Each number is 500 + 50 x the weight over its row's rms, rounded and kept within 0 to 999. Layers, rows and columns count from 0. Numbers have three digits each. The size before them is the row's rms in percent of the matrix's.

# up: layer 15 MLP up, 1024x384, rms 0.0793, rows 4-70, columns 320-383
# down: layer 15 MLP down (transposed), 1024x384, rms 0.0767, rows 4-70, columns 320-383
# gate: layer 15 MLP gate, 1024x384, rms 0.0784, rows 5-70, columns 320-383
up4 108:557511486438429505496502551601554474494550528488483533498529476557453455480534539490484605539550442477482540495531533485543389618509511513440411558527479563423508519447481513517556475502413445
down4 106:507511506485499495467449573499538539498480448510461553495450516526525473452560475390365469542435476489351522558525575447505471570522543447436458511403555566437620534515562484527523496468456422
gate5 100:474423497483499627559555546437492497448560511448589515383443572481570565482533485559456547575519508456444528527540489489518444562420565519560524573469380453494487391480469448497393456594564404
up5 101:530422456538534468638471516440512484541505495482470511446547416470524522554501469623588483512491543597485458553467559477407510408449507541537628514523565527463490444560503504526499525461415630
down5 100:506518376600657437445587530437559463444459503514501574504473454565481508545503448470463445511401435434502617482442458531477554521447521538499551486497475456521450409529467426415413541443500548
gate6 097:468462497554445531500523538527513492441597524500571520371414550459511490467545457525514554600456444499448497527565474447530538610501539551512532477522421486432567543499517526467486486512561412
up6 097:551480442549531532469562513555560507549585506578554517517402464465570571500497567502465535576501524449528574524550466513487544612491540460564474521568531546472518476480498571551501534533512484
down6 100:553470534464588505417518490516492486477450494485449580570553549472643599425546432475516562545485555552477505491442562535404508528454599525541496516585540504520471511523506528515488524541483492
gate7 101:498508578588384510525513441525506432551521516455454467470514497439445412509454476492558527504496466450475423493492505469544380443425424512550542536543517454485501562479409453443573534544470537
up7 100:583541441501486533468518419519534552481473508515530524592538522551543581490548444520514549408451377531512525535529479562581530489533480524528454437452508471570568420497566481477502543363428497
down7 101:618519508571444453466465511500493497468549568544487539478525505559564482428471500494556569451452446369550530490538467558558429499484467617521492491583514437517571560538352470410482512480441559
gate8 096:531532523580515515530464478445511548530528599546578512536470497517452489548468430487445510509397556481488479479575542426523523584519527518521506494531411470439530448408466561490579539476555506
up8 101:568465585541472486541632562475512454614533537462487495466478536637414512400509502528548535498444467535580524421482541495589517464513506570600511503529506400372512437448485502500469527580523500
down8 100:525458548462534525559570520432479458562606577553525431491530523494488519443554500536322541489424488479544490489455484480538592495457556543486473446490519446496525448526579538413579519511499507
gate9 104:389443473481536488504568492478464529590502458462537508505469626453449513472450482575570474487470536492557506407477487403442546536503508450510483626441499520394522503640471412496525556578477448
up9 101:410478451601377527444527478515432531455703439519506481481464540473534424532420513505468560494469385519512466474471485453463512481507552522540479535553509484497515453475507544561390527470480592
down9 100:491436458491489518491614561510513517455478485420498475523466521504528493527552510502510507538471488408529489451456434387482542475519425445530438580464526461502512452508569465543482525445535470
gate10 097:440562487437480520558536539539437451482466539504488485471571448428454446469450450530543404527499547513478465543501451511446460427534551547424444487482544488438534472549483548474430378457457502
up10 095:523466653472541475475454462463547536384452518478611455512522527582445567514490515347431436504509505430449550485504517457539466550430518581516457448606504428481469573456500570488471521551536434
down10 096:461403488500419478489527520527568471516530457498454528509443448532541606509517475506532485569369544528538502500450509514531457470551540604461512511469427472486456522534388428512434501537468471
gate11 097:508493572491557532429415450457564428422472426543538553559445464549532494463532467535594507398496426453456450390542525494504512526531570497458532473558604402530583400528443447468478509586570539
up11 095:483450522449476462490451628522502454485520511546546472489458502557498468484569595457477540485540388479469535550481455574508489539488569559413534502553479364562494491488567548444543409528559483
down11 095:533500504443476464614510408570541548567449551416507467497442441430465598573360535503459484408434528474490466454482558518542505464555417500557504504471503571536466543581572549496575482593471525
gate12 098:482443485490450415518537496509431511537452545506488562531538468488479477580487456530565449559463516440517414528497475488529458503559430492519519588565499625461600519482516464482462502473535439
up12 097:526488556569533523517516546594499508553475380471434478491517534557522453447550524454448511414442471542475522477484452497516506457547424472504526465505434498544546404412501512545471533455461531
down12 098:434475465519495521507474476522503482493518478493594484503455499480482423601488500443748512531560482586601516451515536472546510520477548518443544494489502469503508550628504444475437513573486489
gate13 104:486489549484416553551477516466551501539576537518562460511435569438471519525496484517508406587545487486471599503396531463582464605490564593455525561594480483434587527529475544505483499476576520
up13 100:534430392521589500521465542529465464487495498473560535438599543428452556512503499565499481497512500501476479578452524436558466540567581477574493638432464378533521657522480537470485430438418497
down13 100:578476561603530521487511513495504595494499558475542500503526520380639552522517565531525433470501460399456527440511540553523560574466555519511585524475537508431510514523436459512594486490500559
gate14 096:401444457495493478555621610456440590577462394583521550542477474577443560463530501386565398411513511443492470527520464568589435415554569480483461615521420474485550519520486490466537438507450492
up14 097:550559482566549402456458560516436510417522496547431501529461493492532518476543504528497509488490494490491434536492627501508481552563422464475499516494480540507525529527482508584468533529532493
down14 096:545551549470555429592413442552457490458572558520525524464518521464458427413439486520613495541397508566514475492572553541433537536529557579526483554477524545444517532539363514556497574477510410
gate15 098:505572508476483441541502390516406494527476469519563511466449593486493499472508575407532531508468442479513543477481485499471467455483436522531471541579493469524472455438511453438504600420488398
up15 101:416480396404501563558518424427442389513445459464487572495483505439549562551519515493514439543443488549535497445580491482458526459494506499537622484510505451508514453540509406514582536448568447
down15 098:463574527468493471547442424546587458471548442475464491562521494505518481463565465505442545450410408454484468437499491504406524459488541468543463480503517545479513477462641477515566582455546599
gate16 094:597478502519420446481533501550480487538489583475525519434502471566399479508526510562551491497434493473482510524448439568579452494478413457458398518497422494496526394473502542617530424574517401
up16 096:536513511477528515486433438519470487462494488569424453501499479453499499594592537517446492385535482499476461582485520517519523516526554521472522457446511467548519497524568476504496461429509533
down16 098:445324519527551493588541483532499484586533492488533480502495497531588590452435470527669505645493543521481469450457464465434479525515519455581474522524553536488448608523441571560480550549426409
gate17 100:430477503489503495584489418471448559499441512576482393416468466514516519534573600522556547545514577464489538490573546493480593540487504439527444559528465486504480572514484434459532520517583481
up17 099:520432534576491412462509521483436471522581513478596550504544514481575513567480506580438452480508412499484498451482546562481489618523448447540528547538503534579335382471488521496485555491511453
down17 100:456495545414454449487435516517544518513544385469508576550429568441580464461445421471287433466488434534522476477514550561581540433470517508521509518440551445437505451533485571514503491483469503
gate18 103:448559559495426541595524579398524501534529492520554411502427558535515457463366462489563590538520587523596574549559521539446453466482562441533487438516506527477523546401469453454492539579451549
up18 103:504521523469528440480439553459479512452538552395410573484543535519545398547448500497516502506358530516526582553508508572575413451523573443447510483475500528558497478475515369474514476497502402
down18 103:545481492436501412401573575453546471532606634519445507528531592475508399556502487436472532481441432441472584517462424560581573490514606524358506495471455447523500536479534495481460465535501543
gate19 100:497517519529508447552571539440450447517493472532474543470421527460467459577491546491551503530500506439485498567537502483582420626503548494523562529537443488473585487592417578551501546421583512
up19 102:453576477534491418536515472498520588610480500520554506476484467474454456474491518517496531385531494498471533474591551514530443614575521533494512559529481448556548506565570538446546533515517657
down19 098:486551543540529484493556538475469498530490517516561558451462515495420437472440579514468428468495488553433500523528502480591459514533617500554564474466471467437430485570529520471468534476486555
gate20 106:465485476510390515509551514502500581401523587502495560479392628545454395472469538516503506435552428451497490473466569428533444563411542487565504497480449512435458455481508527463446462474496525
up20 107:396497507540453536534550525517515583523474534606557601460492478517423508484492466469497436440475443457522414385485548482526463527527588519534523430568505461494462449447478505516425419547511437
down20 103:534588517477500493525435497577520499514548500538589506604418427486447558423458524494385511493519467400410490478508499585503546621478364532424466495523547465406514472500725487456529465500464512
gate21 102:477512487493477478573461553508466538502474541461466475486474651476517488544530484482481425484527450387595534475458500437563516589515416479476459463513425374452548427574476486664468492402537539
up21 098:504499363541513592572497564504492398473506499541532522475560538448436526479472502493447530571435424491498561442500527520539515474453562460545606533469484459370474448518479382557522413441516536
down21 098:477530502540485541453502566569475509521487469522502472526511572483497531603465518418478406599514364467514545507546478518471517643552444488507520530532523438484542474593564413538497538444514563
gate22 098:516521512455485476520551480491504500457545391429535538494522539487487466403536451493504503495514470430442448485453505412560402477536560564436506480495478450441559467551517440435465527484525513
up22 102:591511492569494523430535441527557461520542524557484519510493467524593521569568481522511609499378469594463501500513408555455430429437465520493467482466525583594535435438446455544507520619428445
down22 101:463539501464444522441473526504499507573466616540459470454458459525604552548498532510474459473441515554605526453525444499326537470465487497501511496476551570552515476451444519497569459505462521
gate23 103:502482607471484453566441487555488516594443505537406438490536568478517519488439514500485485510522554378471512561483452494582485515519451484483472486485474516566446514506424367565506524429537462
up23 097:459507519535419396555485395486400515491469388531460490439502511494566517541527489541534528492376550401525503416541449526558556487416427522482465448442476504497435423510516438577484536466631532
down23 098:631517519570587455543569527487521440546485502440509487503498575576464529549546559455376519467602510512522528480490459552550532529495575543514372470455494498432441433479624536523482485397549465
gate24 098:474552463576460587527502489457503383524479493569571481435483492522540466526463545490520515426472521530383561490523597477578546459462561481536565439458430404497428538465397532463429498514528391
up24 096:572486478557584541444517545550492466445480551534518458507531498432456526471523491501574489562516470550522515531513516487499489483474508633464552463537464474473549580479510489427526424495476486
down24 098:448457530584480422486460514511500536481488461509597509448502489533549494479485504481472487511439561531506437515596466472601597491458467520456497466380509612471559506457525521449486579582459563
gate25 099:514518479471430569567497407454521504417571524417471537581418458463475482446584433514511459476481464424507491488498504494491443518411539394542535648542524579453520575558497510454489500480487452
up25 097:493521517350519483573505498500470535477457484587547456501516481503329534589531458454461475513524450569535486494552444489482461434503518489476492615452481518506476569618554576541447511423464521
down25 097:545555562495491491466534466537456487472524450498537476511483470516507585540459525551548520492455478534564439576646448563686481506488526536501609522515502552463547471520502521486467494437480542
gate26 103:489531513468507476478549558455552526510444457585444473495541561523500421500443497563583557513494610518429562551506445436573570548560540565459581562538474469439596462561487515510495511525552475
up26 102:486481551487438521551517530449472483545530416481621539512426546528479470545420477492474596471490514469541467480510378555432533570521478447416477443435431603574481526498504465428513518497525489
down26 104:595441410496535556380570565500560509487552520473526536526450559499588442531489543524369602536517477546537533531515477489415562480485626520587510527544465472485416563543580474540517475543552453
gate27 097:493562516550501530517548513487485563567519368548384501509487541504538506479502526573564548460519490490494458435465509510474526544489465492472458525498432439477583448483487456567380474496549537
up27 096:498496548395508478509546496507410614509608544564515552456549476515503506511468522456506494544578482509502391447497505453575550459521554488395508515495389514518536480594474515448521475488517531
down27 096:511556579536570584491475490569460519518470518462489442532534558533512563479471515491513495418463500561546483522479539484437520658505572456464435502472514471542471535468592427506462465577506588
gate28 101:485427470448472601467552451529510466420488526548434468519474558516434374481479590401550544540590513536525482464419564546553542523513543465483431503490552458432462496430471495467477488475545461
up28 104:514473511584560354585475522537437537547424550533507570469476475494510592447471485578504471497503449425501444514545512488477345563490519484443510447517543512479519477598554510516464542509439471
down28 100:563558450525476518512572572486487421499512399516523450477421556519490514539451411540585421474456520554497564497468542499557509524526457566442544480541487481462512432468269534461526528488499461
gate29 092:570446476474476546466485514531556457484541553523528484558525507536569531497480547477514505447513506463455545606493522551505485491498517531341442507523501419426502405506475507518408521498547464
up29 091:480465400392441503425478457576555440482428539557432454534481455531475521518539567578521524517528565515481440395493418532446494523477359536491567526434509466514529469543521560529556520569514546
down29 093:502500583568436496596505529457419588517509481500446467464485485429441498515499501531519502550451482538554503472561484442490528461501553513602551448468481543549484533489266555530455531425474506
gate30 101:537468550508538410531475525494496521548549451566475506515578551546468472581499478439502469433585539588438497517575519461506524510446475507477491528452498492408516533478556557478553466566549465
up30 103:517522448423538441474466495501456614599466458500571423547445522518495488533442443552532472450457388560434435552482547505544442535513498473464560532520476417425481498538523492505479479494495461
down30 100:507510411530513405494443485382482607635513450455535488568466520516421504493507468484413494484578475581442431515575477520463480523573518464497521573489520458488484525552606571563468481593521460
gate31 099:477422512470506449546473505519514533426496525464492568473458468517405471539514529610557586430430469529438505530531514497540486543440556473450521515417515441442474523499499514485469497604517498
up31 104:483404468429477536437409499649514446493573482524475508517440454510559487535490580555524517505540518512498543452468607461522595561513536551492539481437532532524449452488461448372474535486435412
down31 103:526569547507517508415511530549455503525507482363456461544480449530548535500454474446511444546505591463555495475533515532454467482503508524543477491536538588498465414451490451478534450430456568
gate32 098:555503554440462473509544516523531610422509511346511536473474597533443439566440506382508452522542526471460560512515544493586404432411481470503486488487455522490471516502504564503481467493593480
up32 097:537549464486448464411424475599545450499475566462448581530455518559469548571481564498406485539561486544388512565538409479500421589453460462441572496558514512467439527514479501465515546517533542
down32 097:491527551569496447512438498563553514519371500566394476505585470443511558570525516556490506541376455534457502383445451506504497580504483439490510495554593526481425469442486502426463429544488471
gate33 111:420453577481526553520478533491551545504532442453508608505391384518425491561493439488513468495504514500532568537477394464539515528513633544501443522468508519604572403538482547562505528490450426
up33 114:481489528524602493513413557461494474509498543398510401593609537550629514545542511529546530476578476496490506389484543452408500496500405473487517486531453527502461550501585464432450524517452480
down33 114:485463499533480543514483529471457492469482461501509578467412446448336523588503494506721479521501536527508461426515458442485485508523586443498507442438528510589539546530206499564392504488493516
gate34 101:503528514549527536499472470466542524501541502550490520608511503507437388530448498526587517527584447560507463462418584477451536524530480575482506410442467540405505659439465440497544527557546493
up34 103:486574481464477573493483451519419511564528472519510550510469511462466491430507538432527538467479513474465498457490458475571499486441545451609502447596543492585539487501500529525484457580529545
down34 102:426495472546491542518464490490507453488545483542503579521607470565489369505499484435642460522571484543567536497463602514427503533503440576459520455502512492532464587495509384488500496524559480
gate35 093:565481482595531583489577448496511510460483477477580472503489508487483554533536543529531608524551508443480532439500526464471542605485427466424484540463487458512462467456458445414501472586502449
up35 094:482484354583503495453476406417486517514499505473536478446544467427499458499540577568490492507506543496397563456448506577613557468531463482480591537580575564431477500456500442505580622496562546
down35 094:554542554455525520516526594529538456568480548518462507464515607542573554595489424455569550510496533495551473557534492492468430537434479575535441512465493493513566442468733570450534497490436416
gate36 101:496421486471539505572497538514445452387502382500464490492482466474399528557510537533586474575543467432508500465493549566464493479538489510512555505491506423485532597527461508443517539579553497
up36 105:485524446454563537463416429459481567448529537521511448549580472593559462463557490502506593549585566638532542502513487520501465450482552534489455554538491510477584439576523467490523514459575466
down36 104:552513460478452582501400519483425433454574478594537441512592518507473509526538519491622471529553500544537542517567494533471530470443514513561530470510424477469567362580355491453521474506526492
gate37 097:513442535550573506439524493559458499525548494451527498539421471528464547471573532452539478462487511513477493489450402552551464516427451437425422532523481543501441476492485582525450505593566449
up37 097:541584439584479516472448511611443482528549574473458466483588549478470456527553527574505528479496451462460476512510526549439524495600467498427565495546463562464538513541559494507497464536489564
down37 098:497428521440463481520587566430457495475499478472535532503400475470562547490465535434585468503476627538562463469472508481485500513422521519568491566504529446576439500504474469495581597458443457
gate38 103:482392527468528507450500422448443492541544500536568504487475519470467493439468492461514553527480534504470532485528645574429468574446567531438463636542529461465474570591469459404500446492536499
up38 101:511534500504519513487466518503493426449503449431469412488479489501510467569601524459481513538460599515450612433519531528445560624419489497507406505538483471396444513524465498422470502501597512
down38 099:463527523479462582483474494471490565438512539585434575496519506497513565536534505520447532414484538528496619510463534399537521439586592498481562441465462487450476483439613529488495516500558541
gate39 100:432637499440481495526515478446558465543519470511554448493381528501447434503510408522512511603453536560502505448477536557522508544531480596498499436552533506443496556553489516444553394519485513
up39 096:517508500522526475503429568429526527461518541498507454485546484449525505421544527533487469486569489520528475560441465429483478475443460449491470495403440424511512430481510483582475501536480577
down39 097:550484507527489544425381451460436501471505591451477508412558514580458477449455512462619517495561575524470504503528529417577584492457525413523440538448470514527453459437369432572504489423505490
gate40 100:504504551512408495501514499473513481527550404568450457443448425473524487486514440504620529493487517618405436402504543611556454570482481560563490479566517564466566488534449558428460513546496595
up40 098:494470414638479593477483497490569478459516475511513430436511557482516523441543504442434494550432577510489394492525501542567586528512478519506597546600405492487451526470512496445510453372564600
down40 098:363472481481441462561494540513471477548492438572474527487501567519462533518445505544508477447505502474455461500440525466545429514536483593619463449525483604530567540485465485491464536558466432
gate41 103:556480541522442449525501580547386553435471501461512524575483479528453368546422465510556459580614485463466509521506472515500465540520574416502469476487514456509455588482516524446480465556485507
up41 099:432552544558499463506510554505509559454446474564440437535535481491402495510480461508457540437490534508546540486458531577459462515487515519430558556525556550505505456439529408467530529366509478
down41 099:536468468456415541540529452509552492560481543548529461490413546371484634477500475477569545513477592516481568481475505501583533494480484565431501590492473514434517472524538465600479502475549420
gate42 100:427534418541489458553496513432524497445446449459579566505531549497540457534458481548576513521474524453599512550436458547438421556481579425462468534506528469387461578527444513415476501420464418
up42 099:494462533581486507630517481420529445561459430479527486454504454556459435589509581403491489453511497475421494522551467453493503391543597464516509488524530492569489529561550536505412517506531516
down42 100:505456509585569449511509471385498525514446501555495518463482526545567465561433502472556513508531535539500539478428440540479508511504489362455593549519622500490448532550564487476520533512426422
gate43 100:488498533481463463584478474506435528523522441484565481528518527464476397519548521521503498548526576433509540540471416490484595512536458437462448530510509474482550366614472486536543448494536475
up43 099:535447436486531510580552441421479515567521511430528521473532534428469516473531455422458413496558519438491506561614523492518474469551619574416500518518452498540592538577484567427532525498614583
down43 099:549470536404421405532463458552597503527499553473515485542507442436535503517474480497430501556465551490535548516521373519510464498545489390441454423562533453573543385513585519523446499456470444
gate44 099:475493448434514491506522492460476575501407431518405481506598462480468504536548461411519498451533431496509482494567480441503470556475484528442555517476431426516434507448489496548421515522430537
up44 098:494512534445546431455500552464450579487534522520515544482481505519505543402488524514479616544411462602533467475490540425427512516427448517503497533502463505512511488447478525376500586532527494
down44 098:544522440533493480501460532498492527541500426522551517522486530424526500567458526505581566515401565510491507530482522503519495560475491520464519560512492504484465501485342454452541553500629434
gate45 115:508510494493531428495510582467605568514519532431497476424432504562455391492597447379488420476529495482480512607519558476502441478518516575491412555506471513462474549470428511474462456483545542
up45 111:513522481543414482415536543437519486483546430445444500448473475468372495538467504439520539579507503521404599544529520418566413492429545511554478517489427442547533633534350537455419431433535473
down45 113:515485553475495580513495489520434471496503532608479487526573507515675541473517539532350541504465478467600474479465453507414539501481525491498493410483570461506516420495800473482579518488485484
gate46 102:507562444453446550568490556432357537449520469517648485526535519458496497490516465428583491515617583454500521518583473393578493504570466475407509463524401399482519442472484483480555570377576600
up46 104:546634487580422551464543513541546539509524426518515518567510460491563508490506507519565551460510467442492444446573561505382484534624494477551456357607473496423535494324488501517560499491436484
down46 102:519539464509512469567492501504548450544533396535537499571469480538503473437551497528505553523480434437505469483572556577407486615502476511597445489482413507521547440490340540511571446539467471
gate47 104:410427433503477547479559580505478493511472515553484539471463542610492517579464556514544532530518451496537497365493501480505539573503485436523566523494498502418511445540462452432478403574536473
up47 106:522517535519494495385461547556534492469519585541490491560466399530585518534550563466457474461535432517519519497467473569563452439491484544525530462554503508512501517512510436532483624641577487
down47 105:544506589502444466561479457512523570547513491465629510447555546411481405532481512516456441459493562552503465575551495474602420505485555512434450491561559474554469514527392540501419528502523507
gate48 095:512473481533606468595415464614478409468517481414482451484425550474437586488455506460580528493545421425401544482561599566491495473500469457483495510532596484441461407500483545562426507563475503
up48 093:558593523549527505442382552563524489514513446487446433519478567601460503591502524447479552432544502419463551506472516497533490543527467487525490414505493523491478554496528498442464465519474597
down48 095:493428469459536506562512463435519542503522497499561545419607460526530610472539498520574446576498501536488476539497502444480579470533513542458551544520486508429467454433376436600511506497491487
gate49 101:408517475509481464519480460526488440559564536483510470499456458440473424434541496517487567464530469455540480642459470561476572536487521489481456442513440606555524447385475475436492510536539416
up49 098:509616494518559454534503492452591502542547455520489473511520506477493449541511524532500588472554536541532475483510604445517550520528487503461516579475497575531569575526531519495538475491461499
down49 100:537448556482514556577469595519411592432421410448394509522556519524518537523490527553322520469465472537562497417533522482572509407505468470531460531489467470479533596473722571435504434565465518
gate50 100:474412576415432502558320446539482496547455486495493535588547553440451449549385523529513435581502468517535552476508492497469514486557533509456445483462495445490612529560429421420518408429436461
up50 101:428517514557483490471449475487478462507484501461516492512523552437527550454441471481470560566636540456592393453451421514533544536528434561467496569486549479546552541549488446429417581478458526
down50 100:610526482449522458490410551485513474405588543396504533473456493568449578516521555497373538512517503500487442572435467484530550512490489466518538483460501529598557499482553533573433566499491555
gate51 100:433452462464379529527539517518421504494440540498565550505487411517388477453445482521572561504468520560495484567580551509473469496561501526510465482500518406451520446511527515516458422478476531
up51 099:493487532442491445548417448590474570572524541496557477416449519533458461493623466437529509502460482531521455405468352441483481473469524621477534504536519481500611475446503446548531475503485506
down51 099:522596430522518417431498471495582518557504535457570527502564526472517544519511518436437528521467496467444503479468558518463432484484558567503512527594537489559496417433481533495476429553532497
gate52 100:424496560471564564593499507594484549438544512505492538446545484534505426544475537526537517511541509523539481431520435401470478510479544487563531513443486408457505532573476466506516569537568549
up52 101:511521575549483531556467448467472534485394533493483539555495533491504507500498429406513441492468486525448595532469450469546483478429567494436508487572469521537511512495498577554607496508536499
down52 102:517474453520429517564410467490484454425430471436537536552533425370508495530523586481415476587490531503532528561460435491489528425426471438492579403503567491441536525519538443579419495555514509
gate53 096:509497469606510473597513629518496571376517541426538474474461540473526526512535452567514560530460555511509546427550588533447612553421472555517516372466547421510548504477509459489479427373535547
up53 096:523530474505498546463511536587607550468492428455517454416449486389450553418501486472524387569505509515485538498529610452461533517508505533493560555517498545482536556566533437538465445403576483
down53 096:573492502411522471448403526502516530474473504489590493543504573601586517558523465513414481485502477487471512425557480544454445492463641555540569478482500381537536556568583478554541474430493519
gate54 104:595527463488486522482534614386504364460503441545500483416383539535536577525585535523583548397462503531434557497542447558531434545456506509527551549426437445486487462434449462516523460582487500
up54 107:457510584404500424395511422525534481563564500470408484511553502516523476500446371367453477484471450522540463515396533580557575429553503549567508522483517519563498516578517499465493485533423546
down54 106:445439467447484529472504479458535520469577481420557462434455426514463548437511470450397514497568461450467599628474532458494502506489597486407556444453475557498481489492436607519525564566498481
gate55 095:494494464459418618544449500448474433481526610468539512523505603483464480445480520529565559487531495443541490496535404454548484526488502494540556436549458460350641547519406506524467448481531362
up55 102:414492500529490414489505505544478505543522412579455499404505436499520494524525414514513516472511461464491576525364558537556541571520490492444463505319439488590458569425564501459530628534547552
down55 103:450563480439449573499568561464438466548572527509619599512514453477550435581457592457480498501487440407499504497521586572535537429421465497450561575510437498556567527398506484441468474470515535
gate56 101:443492434425497485516444461554483511612519496479545452527518413461416545479551537497561584541566519427566560554524487477602509562577503530547524464570478399421486551556493469563478525499579461
up56 104:388536522520534548486420464524392477613515491578511435513543453536576498446532535521559611595406372394504496488558483486454479483502530496590489410554543452415426558558450476561460542474548458
down56 102:451557506591550572520446451489502478557477459478459489513618523507585483503493498537351476409477438511460437426486523516462461524545563510544458516497518537499506453428733486565487509502474436
gate57 103:520492534439443543564507415486506623447546520451593604386520493562426383550478528525519595454603503496482510475502511443600475530493522526508491485531530467492541525465459505437501492557588508
up57 107:454506569488477518606451531497509495496394506529517490530549451424461498534570507472534551536522644448603519504537365466573505534461467517548406462579413564529479552463452515510597499517550526
down57 106:475553659513442502479523488497527469480521467528553447463556417485541537504576516511353513481467510467555531491479423463480448493495406469469381458449476528517398535481486495509584504501415516
gate58 099:463417522487603469440493500450477590545498539593593490457420551438501468451576565425557452546470551497528449531442523500583456576517423559491495544480423505548464540529444617498470460477453516
up58 098:545464400475552478418458513482556515494463545505422555502551537509502496525503567487518594499540406503532570519470478499532508482431476505540485535523488462414550379511538415472475585521484452
down58 099:494561425576482444558539529495545534438536500446428542423490402559455511430490558552503538538469445529466539436503426483444492468524532472472655517531490514475441411429585386467422519532493445
gate59 101:529433497533376448547462585443519500525520526524583516477555561453533493513505470489534526474526450390409512547556533431590391538662574553582415444475486473488495592463503532532542525457535533
up59 101:524526530536475513426411504544547430502562499425442573528595430529495463546497531538553473550488523510555496422429586419507469434510504520561519507521509498494527604500455549452550602530545548
down59 102:491575513443490440456455532543523527518500429497461597530478539547474609411463481496464454455444567471507552485452548440474483508484499499564456531461557441561489488486538514456523496454530577
gate60 094:534514470524525490524485422557448598511531532510528438414505467428546496505421509451503451417516439519617421499559553452507507457596540483492526529538370489474524550510504568505477414509481650
up60 092:507588523500505479517559494497518450487483378495494454535581598476497495528549536402500470488535512478501477529479529460461538475501373485465496552483412468521546465513541586470503508472541510
down60 095:503490582418569473565451426500537518466491492476519466545532509510496476531522526425631510545570471490609481453523511512506491447534548391513498467413551501527519542514732576520514541520512564
gate61 098:572432479425455471460481488488443554497458537450487551477517532595506481382495535555483583547510422499526557560564492545507417499424543480427467466518520466488572542559492470457464436545587515
up61 096:492451414488492558501553551446513463459516456411522477544506532562517432459536474448537604552457444490428580605459512533486406538466501490415340435559529488478553446492485499553499510485438513
down61 096:578409518542506456500569480490528502402544474541501512563449456485451508495574422514548494527478432573486529520466462386510529406342576510613575584510508392543386519551488440488620486496602488
gate62 104:516407474502485565514472546482477481443502525519462438489487505457414515579491617550554429507576501484535465425545450452537539510483581523614565553497466408509429559502467478486460524610622464
up62 109:458508491498428518528495468495473498503424508489520501534523406480502508500566573453483519458418559420509452500514421428456507444500474528540526574553444416498502504520509415503570548539522487
down62 106:558498653434500477512478489466455532441459533496477471543517404421545510542551454545389466397467433475500476562445434439429440503520570487481462459466495582441451494503625454476617498568591443
gate63 095:508545507443440422512580484517476504440536489480545545450447505459479481546485486483519478524535537412536480561517413464553488451581514461535536504392391513515444467474512496492563444456486458
up63 103:548451445513438549464407523475512531573454460533458559571455485441456534482602368528427500491519533499494531469486518502539462473523407577585437570596495533474541497550508548503548534475519507
down63 102:434507410417474483508441488424431507541432565469506564564509477475526531512511489566611474529444486537492436519498461422500540482614423530451471604488450441458512472454372519427510503387514569
gate64 098:546560462554532518532478540458593487461519447589529485484470505553477558447406545532540492492500437476429523397462583542367501541476438457459383498461537482538553388500475492539573464563496525
up64 096:537550427486398484595520443554491550584530527413618515554495491521433504466479470497508567528525471396472466392565504478560463578598483480484428493566389438470590440469463572480489480540454452
down64 098:479478558540535521391490560487551434450527472612452450512527514589514474526453544597439496448482498616459502450433562559433455524470512509488429478475601557516514442507717459549543469491453530
gate65 095:496537422565601515547576445440441590550505535506480498427526541484504545456395521536486575609515564535564528480525499467487486476544601558479467518498491525498432515467521382477571546564442537
up65 095:523495451482469544472512484679455500496445479486486528542538470456477517436466520473549401561439469527545577535550432450572451527560472396400439548523537496506554497504443444437543559480599427
down65 097:545447393455431426489533516559329452481473443486584531468467533545605625541483384508484487542522525531571490419494448511491515490484506473437474556488495545487488519531430477550645518553605569
gate66 094:493437416458524569568532520546526502517485479512512512395485452536448459503413498483544486410471494520378534430464541454554402581526574433471588406494491493496440665528423472492485474525516455
up66 095:493532504511461476517564498483465557597508518529538449544497501488496463462516506571539404501399486497494477491480463499520532521610552372462434499605564503477549453509577515516456399453470508
down66 098:531482524520517556502583450441513429539535440526479519449449428442456560450461455525579439544459494530427498472558521495464494540453526457499510426526477499390443628469345466517478538469462473
gate67 108:563438510524526454545472504560505510532592561600498528472371539480496487491524390525618541417384440581450487589540534485495472512495531473428444433419453523569545593386478548458536569615497497
up67 101:528460503509484600515545516482434457403469483439589515554473457526450479481463540559461474548518531574522442458483547511463509511414467557553482590607556487457463437522568477492460515538502450
down67 096:556477512423522449569427503472530501540464573566488504485467481503491543473545479485677520492490481530501578559502455420567512397468479442457423484461522533613406506511402504551488447493499552
gate68 098:469446540530492458528599529523447527541558448605510457459601600517538408422499506524485462398481547499472575507597439468581517524550472580505473512419398499456474496480462534516533567444484547
up68 097:446581524494446435488492399594474500545487428534462485499480503551572506498497489454542514535509486493449475454577475577576450472548509438490531531535489529519578565342474506521522531492551487
down68 097:451479473443494402443561614494437456450537490541448538506518465564519496427501438470448599379472546524524501483475477466510615410534446568490476453517390442374417594488505513539493401484540593
gate69 103:509499464428550600567487565489548590539610590458506478590517518470404383538398574567534585497417535481556516541536487531486444537487627455601460516441503476551491444532485527551494445544598438
up69 103:473565612446569496458392431458508634577556556489454463486583450515478385511584533437471519606458517570570584431518518479436520532486567528622433542522433513511527515542524473508437441433565467
down69 103:530530438531482570527437522446563542583542481563493577558532475474524496491508582557433503537440577532510537573526524510436477558534564432559502433535475486522474558597587424483503530555550424
gate70 095:387489546427493505519527494523449519451514472435587562529439498458520453540447506457473505509433518576522515534482445531492443446519520547542443507488496439516475572585502498494518385505569447
up70 094:450618535479455507511578568548476473495441464474536525476521478453567547527502384570550499427576529524478472420546519505532548532588565572536408558469507550477502474528570441465405504441540556
down70 096:466587601504486495441467512548483470517579546423507568603440500549507490480389397405517534457424487492511487503492509535538558508509494554551467594487513484446538436484484510469414541502519536